Weights of a small GPT-style language model, trained from scratch on English Wikipedia.
Training: a variant of Muon for these matrices, 138M tokens, 8429 steps.
Each number is 128 + 32 x the weight over its row's rms, rounded and kept within 0 to 255. Layers, rows and columns count from 0. Numbers have three digits each. The size before them is the row's rms in percent of the matrix's.

# layer 4 attention query, 192x128, rms 0.142, rows 0-191, columns 0-63
036:120172102159114144097198113090124132134096118183131134147081104139093136083124144064096130117138150140087170122153146129162110149108201124168202183131139153127109090172109085114107133079146082
039:113127100124121142093160160135118122148109201136122102157127134175175087101119098114156145117119120098130144066172183210116141116085138126126133166149120108168106177134180128122078141080155112
047:142148190117077093140086171167122150137148124097121103085097148056130082170077103143182151088121103135129086139102114151073140109135077124110079081088113132100158123089128095197152152155162139
038:119101141203143084148152112161153117142164057142074125112111081190103127125093119133122139153153103121084132171102057112136087168178106154182088162137119110103096154138137128087117118122211088
056:127097111025172135151091136160121132114125183098189147127145172058150104138151091147109126096112119110177093143117098145102136095111124106078137065143132143134164098106139159140186135126094194
049:150159106127079135122147133127117100099138189088140090147133174105092098145086154112178130130184198141076131088098167092135138122100090137140114144139169176123130065089121130065139133150152105
080:135157138184042159079162087144146142155096140134098145127101148164149095144087169093158156100156174140078141133077135167159109136111085162184119152131142138107098152155092133065130121135159113
064:139191137151112116090219079117180083161177052147072160101136133168125078098136147084132126135142141166145151148135114094121120141137109103181153165147138142099066107138196136169153098113160110
084:181083135123196059125117157117140124122158147122175110124190138121129087172152104157135144156121091136160134103110125105120143077099106115082193135102098126143184132098119112179090130211088157
106:089102154120145190170116161151148148165082104145105111169123118134133174083139035136148113184119121066106131115081113162126148137170179132091140132159171083091105182150121133145121117132159063
112:095143135130083117142105110097096157166080067139098154146149148173150163215123166102152121132086159122113116144084102160154116134142144083096162127144142110141147160094158093163096114117126075
124:097129151167051114130149146124095125190168148170065165113171134133120132109058159086110147106053120151105128148167141147158155082139089095083136167085102112142108120121124114079138088201172063
114:122166142152115102083200154110169111129150081135123119103130090160146137138108153048164135198129146104150158123110176123124084192109114161151141114129132076100158100148139090092109103184082063
112:153065108141140126103162134151113194118120144090121105139111105089093140122174124156126159097168150136135108099124106118113105075107096152106055109139080163207141118116159138158135135122143133
112:121150187127104123142106156165130098161110145178171085117168101114121123198154095137067142098115065116151152127195130086125095159139131052149093131102153218072110140175152120139109151121117119
126:142129082158098153130131095129093191146125109123104094110130139104064136142166092135090150088145081062079080148132098146138180084138102138170084130151061152083162150120147086144147155123159195
106:077134070094166108133183168145058145101130147099161152143173089139113069141112131123147127130055113155106155142132030140135112092075079118105135071073192174091114066092126142145120095178119112
130:182069159129129168150099135088111118102091154133103119132130126065118120137130136186127090052163137137132135178175110117149179069133068113125119079108091153144136098133110160137129193144103200
116:131105104062145163127107142151093104085152112168142166115148129107102134142147086151130165135136166130137144122167109098154215081117111187100165087107100141078149128127101104162114229122110152
115:119153097124078121149143142125218120078049110072147109154157125090124141094218045130110082137121156101148145121125126127113102117136124190115086126079119146104172175121122078109150152135116133
106:136097131081147114142120140143156112123163152131118113131114081138114124178154087187153088119209135088188119090122161129145157112109182152137117071087096120089120167141123045163125108131139145
108:115112089073136058117078167230103095182158122108149162175115124108130140167104157117132128142105158100126100130180118133199128121127132108098185147090162082145099099116166140151126150087168139
109:128069105157135123151084105117103144189153139149131075136196136077107061081115073146124103130069114156139107102145096143114145134145129102165106132097103140066090130131157116201124122130184122
115:167153188138127095136147133096140098057187159101106107097140106142096081078128115083108127127133123111159083140154176146109111133092104102167076142064182180170154104084119130111155133156095169
114:098061146106104095147065100162140099129173074098078161148116145096221162132143128146147088128194109134136113139118176079135149084112187094163071138165144087154193160136145124164098138144092167
142:117141137088152153136134159113102164109127129141171117168126136155158134139210199088182153141122124086118157081145104136127117132190150112046183066152126133101079086109124110122050089131158101
121:114079138120110117066118083194110120064065104164129139144142097130098112119139139130103164141109126125133154085177170140105072139131144119144066122168137111134120173112106123087162136104165099
119:121136100132164124151130102186118070125075141068168111058125080118142102110156165132133100090158117110180134178106133162115167120090145191092168082153179117085153132188156105102147143123094141
116:085124086042131148102101147108129149185134128122098082121160114097097145071065115130183126118160166110108100134100152124106142133116123188125162165140106140030149177134156142129153109137093126
120:113106131114129163107142114109140163155115111115120098124125129159123066128139154109175139064096133151123181111074103164113100171126172160115081156160134110101082126166225155120113131120152067
129:110135115119145125095173160129112145142146128170128116109153093144101101126104135112152119112087076044162185176126157131122120111128122112162167186093124145107112173076143154103159138111150074
141:138196105121050111148117115098112119182158119121141119179062169151145169155143161080110134148124098153172186115131167138115069166149120144171193099126108184105112097107114125097161134093157110
046:116199115160115186053142100169125103090080107143126099132177186127162087132122113102176107153108139100145143155106145142149077193104123155142145138175140108091089131087138097120105088089143106
048:074142170122172158155068138103096156102127131123138114109059150140175141107101148149168097160114150156165119159109083108140122075071121102110143114111085150184128173136083175109085121081081157
053:152054126176142091148142115122149124125165150130118165120150029119061170133118119154123083146149123106148113125156101099173198085117056105115088108106104107085181105133116149152141179147154130
047:146148121176105072086172131138192159141123182141109089145160131149113117171122135083145098061097126112126088130089192090119076168136130108105147198177096123137092085075142115127146125144112115
066:134120113102139115154121114094092108104173087148116122130112096077115144158131122196107131114166079147144077142114113114136171019153102146154108065073078118119186133132107119179118176132161154
052:162110122153117083165144067128109248149160195145143125175119117111159156114134157137104100093142094097101080137106153069154117157165126109144107152121115090136134110165113105145087113128122165
066:111167135127112071146088101172134196118092163106146130092145140159178116110129143070122151157133134103082137097103137181141104225139190128083124192172206150119068123123166151079161093096122125
057:172126172125118175129169201133132143136092126170104149135087156151086192142176084072133147155081140129149159089186107154119104142091129167126109150139095148174102160119158137056093122145185100
100:139100135106160079165103110100127143099144118117134117118138110097108124140146125157113108151144089138146107134137118117143184051147071094102121074084090133103170126114070103216123114132120162
087:151098085140156110163122143100101146146154140125185150096182141108096150144153144163110051099112098083164114116140171137082151148125132127091149065112077118132135107144104172118102107153164114
116:138142126099167110144131121092178160124065123091117150100122125133161122068118219129134150228146206164126125135090127173127107143123177107117198109129161111171140125088129153112119129094085098
126:129126153091117079065149046097104077153145131123143143073125117164092164186159123125100141106055127133105150168139164156136089124159107039138101159152120162115124120112147182133150130128192079
116:220159127144128078126166084153112071146180138128110125169082108210148131105128173071093167158086093117160152159085104117129130113135098090107162071137156137151112080151185119116140158139102100
126:182098082142093105159120130117169101124132109142134069125130112108103130174116149168110096108177109134077068113120096110103101106174105147165042129135142151128180139086133094111123152103129137
113:131143152108114120119153106148046126131148170106166094085137097129150162177112121189149169081173096129124171177134217151130149091169153160077073167120139159131156149099115095113141193070105103
123:126098097081154106161102130074139148153121168156168095112086130055107170137134092124125131079139059037139173132138134193078169082141162120100129156158134187127167138110149121156143137116154129
129:126170127147173157163094115087044159105094163187201122132107141091131192142156152096090085089153112189133104157127065132095113176124068115171144133155128154121113138103150154078084088094093141
124:130110103110113115090134133158148110186188147094133157107154089112124092088149052100126105129126149046162159117212160127151201082136092114059110113150114165125175176118126141134042157104122137
130:135124170118142112096106111171065141135159115160170162129106143068118118121112130135119168075107119087142127182107224132135123139106153113086185079093113153097126170147144120138118189144161153
132:108108144136095123116102102136173180134056130135129090162105166081111097148103109182040100049148172128152075112154125163165121088161165115133082126122133111145133187132151153143125145149121161
118:120183109132137106096133129196156138086091095071150150160105127071095129137149088155086095122178158101127111125148157120118129154172128098072096095124130060111173135118162101124105172108103176
105:137130145124133136119145107123103173098151107095120106140131094188130079146147147121151145082133124172140119120124128097146133155072191132127175094049061127107074114101165081147084145157152127
107:124131093165144134146133163172101094099117158063151119115207104109104082157177104167125130133120083147122172137146105103135102102140167092097141144082114104079131142164133130109171111139083132
115:149142149095142138165067114072041109117167173158144107107101071124108106092166095081103131125132093099141088107186165113122145179108095129106160149092152116157119118158199111163087085069124106
130:144117147093130105119121086141115097086103185113125149124135114096144157162216138157111129121168106096136167107125133110106185023110167104111078130078139167134139142105145122184159132139067159
126:157112147132162132125065141135156112118101153135125122090130071107118145099138143183128093148162135192152097163147122106098200080122131134078121087151142165135096144181073137137151159133125191
127:114064150121150114136101094156153108155114136104107094186132145159112081106122097171102160118126120121116113105165154134070106151133159132125058103136207105156113159165130100058166140105112110
125:100147137040149102128083130161169185157182154147099052131088076137132098156106140143094104103189108136146121175133135123128160123114123101167137164141109138121120109207119109196131121119132135
121:142124046084080161167137103128132126095135158158143076147123101130038131112111057130093132077106145135116115138190140076117124114120141085085113138130137173165140157088148146163135118114086167
106:128124170086148134099116159083085153185092140152100129113127106067092150058107171115113170063105066102141121122158107099128087145127187121122145110130104139094091202169107131141143140171086114
113:151144088119195096122074108143075105118127121153149089200066088102160195113067104111128174107116144109124169185071144148122142111095140117140181092132134131114157124160112142120133153076150137
109:090160087125158109103092153143068102164142128089082077119103161171107105160128134122192118059149141135143137106083114122156088159132157143169145150131220088095086132144188152096125089136144082
154:131186143130166150158141151113076137109126128130127102162083116151126131132167161097108164185159129134184160116106108175125068191126167124151146130172182124139118089176119140060127102136105075
062:128209173110166128145118139117087160091137168109162109162084122161114116168169135127126177138185169120189153084120111123102077166109150117131098132179196102112128132120080117059104096127121134
125:093090090139079125092124074114166113158101106129112162067163129114097121093105101168132081058068101151115104124124136124142175041120104147113130136080086170095159161095174134218158112139179142
079:163126170133163073170092181121151091099172129128136115223120095121129145135158120116134160196181161112171133140105120101161133203100134160122129107110146072166131092175102118067082127113114128
124:097066095144077109086125107117151109138099109139112155080183128105101120122110094173137097070078105144100101134137133103142174041105096124087126132083082145091156153078162135197165126166153171
088:180111160142110062136122122110086087092198170132164110143141093136109101172140128123126135125201147109098115141135143118131175199105098128087186126119169079146110071176110139086127106137053177
105:092190131098167174194125131143124190140154129104111081176057139146135142110127148079103146177149139101177168108104118159155078145163140136169118141177159114129076127162095104080087121081125083
086:139158153140194160158138124137076135064102166143152143144109114149147142135150215067103161190154151123115151104151114135134090188151152109126172128158179108110087118183110131066134150117093104
140:126081126132086092109130087131174106155158089125104125098164123107094103124110070168123105076101104126098104133121126110130204043121090119117112129072075143105152142088174095210132118159154186
071:154088129162178061118109103158104062100198087180124111108182092101093110162099119127133072133164157105123107095131113163119197128151089085058169124092106081091153153143147108168086115119112123
081:075072126169159091128036115102117170172137118150162103137169166154120111140093132166080124155140106113143122118111119182128111088143149075177209110148134113096125120100101148129093111079093138
090:134185123146070163130066122144072146098136134102135119103170118144198151155101158133118118184103153118132150136098119134149070106130072140139118122151163109101090125139166092095127117152103070
089:147073143156135122088190095147112113097146119188122148156175144130138144122201148117127114151125126124121159162124124036185112190117149128117142176149093099091116127186154188077192087075114131
089:134126167149122148094146142115200144118155115106172104138079170109153106136193170162146124137202102072140074082166032083140100106167155089209119101130129085121143089057137129115129105144100208
082:106110104111098127146132071129097143152095192145149147065114160154147140183124128136144186112105086148116113136106138081085158086137157104154132138121171202139048138127137125109129185114143099
101:160173101094119185158143135091099118146117113091158086109082139156103132155085132144125140131118151163131127108098103199126160154142141137142195081156069153123109123089130066159107146116133143
083:150128151110148112189139161128128151158149143168074101140113166076070041163115103133102120176085103198109145138124090082111125122100096182236102111136103165085082097136125129114111094064117183
085:138142094144116116123152177166143135116190130153092176144131173094136103105051156143137080152076150166126163155154095142113149094105072155138153056159157159107120110112123153132159109128133078
098:097180172076155161191117099148102100139125121111179151099140077129106161123140089137116157131167101148114107069097137109121164110150126118117158177145134164065196124128152084194093121115089198
079:128121094152161128104084110133164108091064114105108081192141137148107082071104136127112126123141125157122087149142142124151175099092076155088066113103165122193125174174141151144171144130124109
080:151125164203126108130128108069132114123161132109108145118087110139138130173134126111094140118182125172151121169136200125100125166105189081136107115078133072144095147166140086103118170110124107
089:143140055138134073132118094142130112119043081105118138165179145151208149091117088123132117070115178209125128116152130198178154155132150133097132147164166126142141102086195068107090133133072101
082:137047115142098112125126113149144119110159132133111071125165126098083044166079204123148128139112090139139209097054160071137094089119113206134150118129133142100146178117065167164078113141163153
092:136142123154124092136116145115099103106127134164100169111112122158138145129156160186192071136128127133135085131178166157102086197123143125110114083062135147220163134131117147153088161150151125
082:089080141171172105087091116154114116083058106130119122114121124079147174137124167108105104119179124136111171102193150066118113140140140152088058120111093043139166155149119162195119149140167138
076:144147098091130156212140152116153110121093132110180146121152098135134128163165133082103159173088072134101135097110102113128143101121087168178070136121050167072100105111102148109100142148137149
088:109108144166139112136135080124164165108132106153113197187108103136127131147141073126112167123166154093164138101109114127149153077114136138117017167236160116106108110094131094120118128145120130
082:145166152051127118151127173134141151107200090146183113129089118086112131122197127145090088129113122098121131127175111096131150154146153144154128119094111104128123118149145124146115125177105132
096:098085138106140109139091097105178153165094090132086089112124118137113148068096089086155144073131124126185127111197119110140113120069132199110151171128167185145151158125146137101118132126128114
092:087093133159108114087145140072074198091149161159063138155143123120110080078106157109140155096075095118141142130141105166118125105114139126128157165161120133127078164173086124067100138122127027
094:102112113074156196097181116133141118137102155136111154091169170090174124103074155154159132091120094135140146155133159126157041170157140136130175136100093109136114133152148155158145151066113063
082:137121118106133154128132165107106141126138127113171184129177095194101120160119133138095101146102092166121112081132153136137115099122143137165176071114141105150173122137130102107127101174125084
035:172130104123086155151106097135129150127131090091112137123106092111144084032064136092115184064090151063146174156134107197109174137130091118177140165148099118136045183113166102093147112142123111
034:142154108184131137148148096148069112110118139048149132076165100132165136195142127160100099151184107112092151137106147141124163154154154122112147134198108090052153170097118128183130085081085184
051:090089174131188108074108139148147093129086162159198116072104102115123153151184148153141083099193075169131099077144165101153122114119115131075115172111160131117160096161143161167089156169087117
042:117112105183122105123160150106079077120062113177154138183137151177122109117152130078171147186119109145079115078140120109214134133147093119179115130135165142131121104170186053101145145111144110
082:093058118097193138125078095138140122121130102142122137055174116098092118191128178183099079082161082130153105167091141127104123088081163133087120091108088099113153133143150176163097136125144129
064:118098187104168074119105131145127069125113151185196134102088094099108148155127171129085159087201119147125066085164136110130161174114157111092122182071155092090154107173140141175131149141120136
117:156175146161095114134137163153137096110124180135152113209068159148151122129135110071123143163176163119115150115117144158142101174143082126164113127158166178140099121111064128047149149161072113
101:152184087134085174120194138075137154128112136090091129144124170189155116134116136040167156138052133145099147156108055130161103118157088143157153163139109182161072145136134098087144136114206113
132:116101123106163040120159113105142087174158125150125117089160135117099109135142108187123107109091089140101085115131139118112155062102085120133115131061069144118168095079152099192100123164102149
105:103045154123149071097147100104131106157158094129120136088140137112097103175137134154134090117111098118153140184138152134139111138116100103101160138064089089107104083084130134185085101216153146
103:147164143080135124189090145092189138161164109085094140132124177153169120138150150091159100105122125172083084163064128158161141096121116152152139141104166142136197096100177110154081096134088132
086:136130109147091098072130162133112162174136125149070157117188162135171158178172117152162142123143085101069073158106152100166181137169082135076130171118098115148134094166125145111184134091115155
120:110181098147109116110169105072148121141130125103131112083108137198089119179076168124113149212085129121144166122105067119139068191105092065134129164136120093103134120132183110139080059198159094
092:132126132138159055185081126097091159139125142134132166059165122101220133082124148168132116104111142099067062079123127149122092103133090123111155167132106187147131120087101164109126145170109099
102:151175148154122114082101138097078175175045141165127098108133182129113129159156134115130134116069113131105193116174090108129160104166130144146078147175166140113065150132120127071090125066153081
097:071117108170084163091128111167115222119106076111163096143105135105116115193123076092127146134137180041122125135140206191098146135141079145121086138123098149086118152095118130071103110194093128
109:147133133157129132110087141178113166085112096144112064161066129138105114126124120120136134097142156148052089122141122111059126134122127163092077126103169147104128150199163065116172116090141166
109:139161152179084134098136167124045158116096185180133091185090153129082153126102103089130100150122127141147165149123100109157057159109097132149148116129146117136096104139153156061138116142155095
103:110055153048095125240138125178105085063119127168147164167118150140102165113140117146126120101147093140104120072124125123110203100076153132143146091125100115127156187113112112169165197149111181
101:117172092176137113135127163151094180135091080120136038172101124095144154137113109169083114155081134116150159190157091093163065133098129139161142131096145071172092185107177157121111143115177100
097:086097132069102144152147140209168160161118108109140163091115150129136132165099116164149098123156183153097179141115168143142100110109172137123095104102138083086119158124160169173136075090148137
084:162158141201089116161125102147144142123206104126078141143136093169137122091106088107142113142113132093100111151126150108135207187174104140095159140121078092157155132119143075184116096152106160
101:130132137175148135081155136160129160132128119155103186177131178123101137103121107126144144124134136175128105085134093110174088161137106106158147142128116049155096037093196120124061102157163090
099:137127114093136058141123111113121104131149153124173084136145126091108087123170168119197194103104107149145172092165090177126138129133048157156187134095130190140164025103116098077165117141126124
096:125133134154111148086119183093077154050126119142152102126155149069115189092071105086224088178136158139153138099109149119143145170095157139111137096121130094121159155167171162090104144068122128
100:108091119108100126133101135127133144132162139136128141149126143080204138127121156157147177123128130138105063148120186118073166077124131095110182108155078111130186085160118126117112193091102168
104:042167142136126118125109095185092152148089100128147111096132096165178160162182185140098138137202132140123058148132192147134088165126167127095101138159136087170146113129156201177091135088132123
119:143111135102148087178117136179133107142101177107173119109152105066167138111125194140149101060208135126146100128147190146127155116105114099110120087163166114147201149147120170160137157118084088
116:082120140146141162104105132134108166148076092204126122075143122144088105141080131101138069112083161156097134150081142127126059190109175106149147153121136109076138120160185163086115077132118130
116:112175142151099125136165180113095148127119176162065100129124142141085130057091194030159126110078116117139157119131116119128123156120138132127176122137178149110094137141146157139132112155125096
128:141179107140141167133130121117057174136137117089134161118115143145128163109132081054166159186095113140180150111090114117188078157160128132125156141120136101110132108078170154061104081117142079
101:162162126192109111071149101083109151165152116148087106134107141165117126102134127114141127122063114092125144136085150126155109159138161097136143161073094126152126177117151107136157104115091069
052:133156063120120144135106120146157118103136090172081064101117101146173103125162131102141125126111160104166108146120156134136123127135165118114128169200075148171136161232120067082088156105062120
049:073071141126088155150132135159108160154136147121135127129158207109127078134086105174176092105075174169148142124121162091168101100075121137146115151167121163077158153070111179057082099109142103
090:114067152159136091087110071109099119116119146126159191112174121094101160121073154154130116113123076186093111087147147114103147110106058080127146084063136109100129108051167146177175152141116132
086:163164091129153136167137191132166106091116173144097085173097107177104126165179096107066103128171149103164120093113119141115097154178148164113130157096138106167107119185110101134133105168129166
108:108080134134116095078161064119149170172141110130089181099161129105088123116121104188130100093045053144145133178121088142134148084154094119117115122114068128120167135058131129191154121152186112
092:115093179133120139166087114146131078106128193104165146136140108093110120161113169113120166143225096128139099052168134084139184111085114090140128046104149109162155081105124101127110112152090157
109:109165140115122128162072185144087129083095144122142146146062119141204119145137179082125142165175186109114113131143183123121097170128127157103120155143206098115126107183118185090132159071097154
094:155172142128113130145154149095161148177147137157118089173074103178111095099156143115138152163073109160163135167108062112118081157139153116193137123153101204131090113157084082083153108143165089
133:117061132145127083098148103148154105148162105090101146092169140119113120149124079149128103101096105134083103126117146116122198068099086104111114113088088095118161148103171099208103132171136167
076:141110160114160090144148162080122149195147118098083125104143135128111084167130107129147112165058068109137136146104126105112138092093125089129179102069037124112097097114153111174105100200132134
097:136150134156135154078119074104099146177150035151158122109105185145154133129154113143136154122069161149198132161084127156207129162130141115114108130147090124160112110112114171119117105197072102
101:089128139172167084142154087113071109137123175119132196122120141131072086188139150102094145119071076151157117159129176095146185128127169145140171144172159125091190133130153136118146091094134125
128:086178104156158162101169107095128141125121112140141161082145148149155123094153150109115136162069110125112164147093084152140083137163116142136175070101127094145092112118105117115150097120187076
104:156102083127131085135136150118171117086113157092133131128187177122121076113140130195116110190110153162121069058112114117139139122129130145139124124092109153148171141106076059128169167071149128
085:099151104115097154109111133155107091167109180113156096092113087153126135142174152106139155081073099143117155073110066132091171132170143155130097121129130166098077190173089126191095121155139100
080:109103154069098130201160155120106108102151188129159076115143087112146136124139038141140075137155156117079169170121151137090198135137167131124111133137152140083170157129121073171147145096091176
095:107149091118195131177128106155164127117120138185135143102147118080110121125167131126108165094127128053100055134126142123115178144168191141130120111110100128094104226098109143139167125066141134
088:143151140077089178193106151153155139103087162081087137138132156140130087145118118169126103172159150117095126146144148124118153096202115103076123141054138095126161238140056151145120113178085149
107:111116177086174130163058022183082153125082081128191164092116101082123172120090158128113110118159140106114167074078161125117177116121141127091124067117118096168162163112115130130144146126111135
091:148112138072113155157076131151127165099132081124201162102087067127153200107132182165163123136125151111094091181127151098129171076140144139110131062131148110157121138105140155133169126106137085
104:114129100119117107189130114138158106140116120075190148130139071115125119130178143159098157130144096172143090138126095140100147145173186081131125103074135079109163112085089134189183167126150131
090:193125108127191059145142195111113153109147154101189129196126105096169166055136169126172105086120134139110084142120126104127129102156052129086114126114134164131190149129105149092160188115049152
098:133147117078113101138064147127075149103126140129085178103140121159157144142092201156165108158100093154153134103096082094191097139117134126133173108094109134125095105109110094130155153108176042
090:127162122213113087120145137146097114167189139078162146117129147104173171101163115134157090126087185157174132130103117136149121100134105116146168077088158143166133071079093111112131136157145097
117:106132151108127113144119129128138065073131190093213124100150118077144114148139129132092099108227147113066103085110179119117172145141126144125121106131138119164199142127156128201073127128080213
101:143077063123128187165180161096117152103198121177101137168154131077141096093089135083121106139092121090102109090114085101141110127075031157164141101122127178166109089137105130137131124130126085
089:133162128096095101082142152185185099118130086145081139091144133151178113184129101126073121092169191124082106097170125081102131115127154135087090116133152115181124113126153121139128135147095152
097:125127128118136178124115161166116124188172115134060038062129135126109183139094115052124122102136146144145164111135146098091195082127138164162106145088097148139134111169123148128118165069113134
082:096101186093147076137164170149105100098095103147135133094076145122187105153057117156151142068145066139032164130144110110092142089130112109125150170134165140066131108109128145109167110167148135
104:148149090116099151106130176090112085078138174162124084143119114190094128111111177089148106126095090131185160142142079148109100058110123131210153064112114189137107153147135115150125114126176078
089:140140173148150144151123082153067115135145034158060154136179069125162165154103152097178116089148138139114099131130156105121127069101105162110169077091192063082132104145122158197119132125102102
106:102163101106069140129091093109099109141120091154174083147154147142086185139081130100141071137148096090153136129104117189158110137149159157086109131156161211129126129104183154161108080184152133
043:099125079105075105138137053172123135100112116149106136103178160152145131185079197134167114186142118153086140146183186099134084103125175137166159151177144103106090112152153136079100121081161072
036:067140110113139141160083139138107094142106098145070104166133149160124171202081125112190169136131114165150066060188161176104140122121114125130165126114105133159104111167146107163101143182153064
076:143099180146145114158105132137086100093151197088198172154134110097160140166155122154116159124199122126151078091133146122080161098107072104130127078060125115134173107113119138151132130173103162
061:151135130172119155134135160093147143078148118122138111158098139154085105104199091101107096153129140100084149134106117051117127139112144192151124146139145162117116149178174111100145116131114173
110:107061143117157131124124091109112138159147126137127182084189102090138136109081150223121126125101083129125134155101131118084170077123137098102109094128086082108163087122117165175129127161130124
094:112060173094153091188093139145103125093116173150154159162101103057115115158155193136107185116221093102154092093141140112077175132121122102157123081117155136145167118108142132141137155157101190
125:128191145137133132144055114162124120111111162114162113141078104115129160126179160089153143138190160118153125078127165148138110142140139167081136156124196141140117158170102137103160152056105144
106:156156150151071168140220136142150110182126115129097122150112118218145125140130109073131107162074124165148178133131101112160100115127165154181101168187132152131074152160138137113104122117129063
141:146083098128108040085161137097149132123141117148111129102162173105097115133137076161094122109090109147095101142102154131122186091115068092123131114075056131151173105078172089166139121197149154
092:088039148153072078069092125144126095137119086175101146075174151110136091135120072147156105149071132132119135088109116126119136111110107152145119095105094131136149170108168115184152115159151078
095:101097135139099107135111136120082144122111108132141137144114129133140176215133107118108114157179170154146138076109130188177137115124113125109065109153083097145108130123169114154117109038082049
097:097072115190120086115172097140141076112134070150089130110148142181150117124164162103142131098079092176073096126151135138152116128110108197166145152124112151089174153158093137115156103172085105
104:099168126143184076105145114125126162198160121110135117119117126158131177071123141072131145199067145115128138108058059156159072154167175122100150146117173129157114117147132103117087073121172095
125:100061147103143051163127099149108137107095160172153167080169109058120072171132127159128118096145134169128073101197179081097150116086092114140118089115142098121138154137154086142167135064153121
115:103104092158139108120081129139084142137115118161188097098140042125115135135137162159081136090112103147143099118156145108106155115141192109135077113152153129100106151180178075089181164155103178
110:152099156108071115119114084169120125141121139091138107069169160095076126110087063217109161093152169124067115236127174130105175116189112165096119164112117095124154137111123101099126130146122198
100:132139094113159099119190159113138132216108115156098089081122162058084151064164101127120157086122176076062118164193087153138151126114080107163108138138132114111144153138098105083160121123134113
101:174124147135123144088117095148127102110127106097168112137089120145123107144071162127183089160142139131144144154155021186115121122142077153098124058126111199174093145133091146085140157136110150
100:130094160113159111111074124128105140104181131173200113064081096148123144114179150102130149084120143160137168190115139101122143125131146200135171127108132156149121103114099161176171122095160115
108:107136156137143119134148120163122087098128118113108113104105065086099130159173057163122124037125110179118153116191126127145179099114137179113101091083123117150155131060136097115218127094112147
096:129118156113137119092096077159159114078139144069178128107120100114141130127169122161145092101166164114175133142139180208110088118138119145082055103124076089165122123161140142116095044153093164
091:147134146143089152151127143131214105112123111126126133126119139130185151114199189111157040162140191148115085159125113131131185084109057132170119113118161117174183142113117126104127128135125167
098:152165137110117159071127154063145147130176062104118109135152135094149118165094133125183129171129111157169113077076096064153045199126177115095151123119127118139092135107123113168119066166166077
108:153189071168122132050115126141088163125164143120171132115170155099110175152098151105167161086114126117128158120138092177168089119179121150189155167067118091135092125140128172122117165137130113
102:153078117133155166172166108123121144079122101118169108136145134114130148089154095138122095124153162096122123151079151154094206100120070141074097090094145140151192165096122139088169146141053147
101:124123139106118091172122148159131099120178157150174127101098115076087162132151135142154102098117096134128123135177138085054144063078056092088121098131122205169146111123161114150125134149077119
096:156152169150134125132111127147148123116116075080081135133160119119142129138121169146168187111212138149069121112131123118114163117110130087129191076128193103124139122140146159135136163070128164
106:149111119127126080145148184161074081099121148100170113065055116148121095200111085133116094105161124134158110150106162145125180101097114114122118084101147150114124173086148091143095122134083177
094:106177176139170135142137148098117175136142128183151129126114168115189172155086134081152133166121123157147107112110110136089077125128120152132127172164169154087146214114066163167106136140147066
104:131110117158168112127177145115112176118106086097056074204130104152130106152068096070152149155102105106167144145136067125124073176143179086105167158130095140105100165116112086125145117134186107
102:146173155129086111165137194101079138196119152081157121156143122165176151164095179138163127188125131148136076150098116090120108124155128142122212108114137074134110118091115140135107112142088132
092:088084085039117130115160127137116140155170139107118101153196091098111148101134140156100070119127065059144072149166124098114084179103200141158147124110145072122179139150160178155131122130157173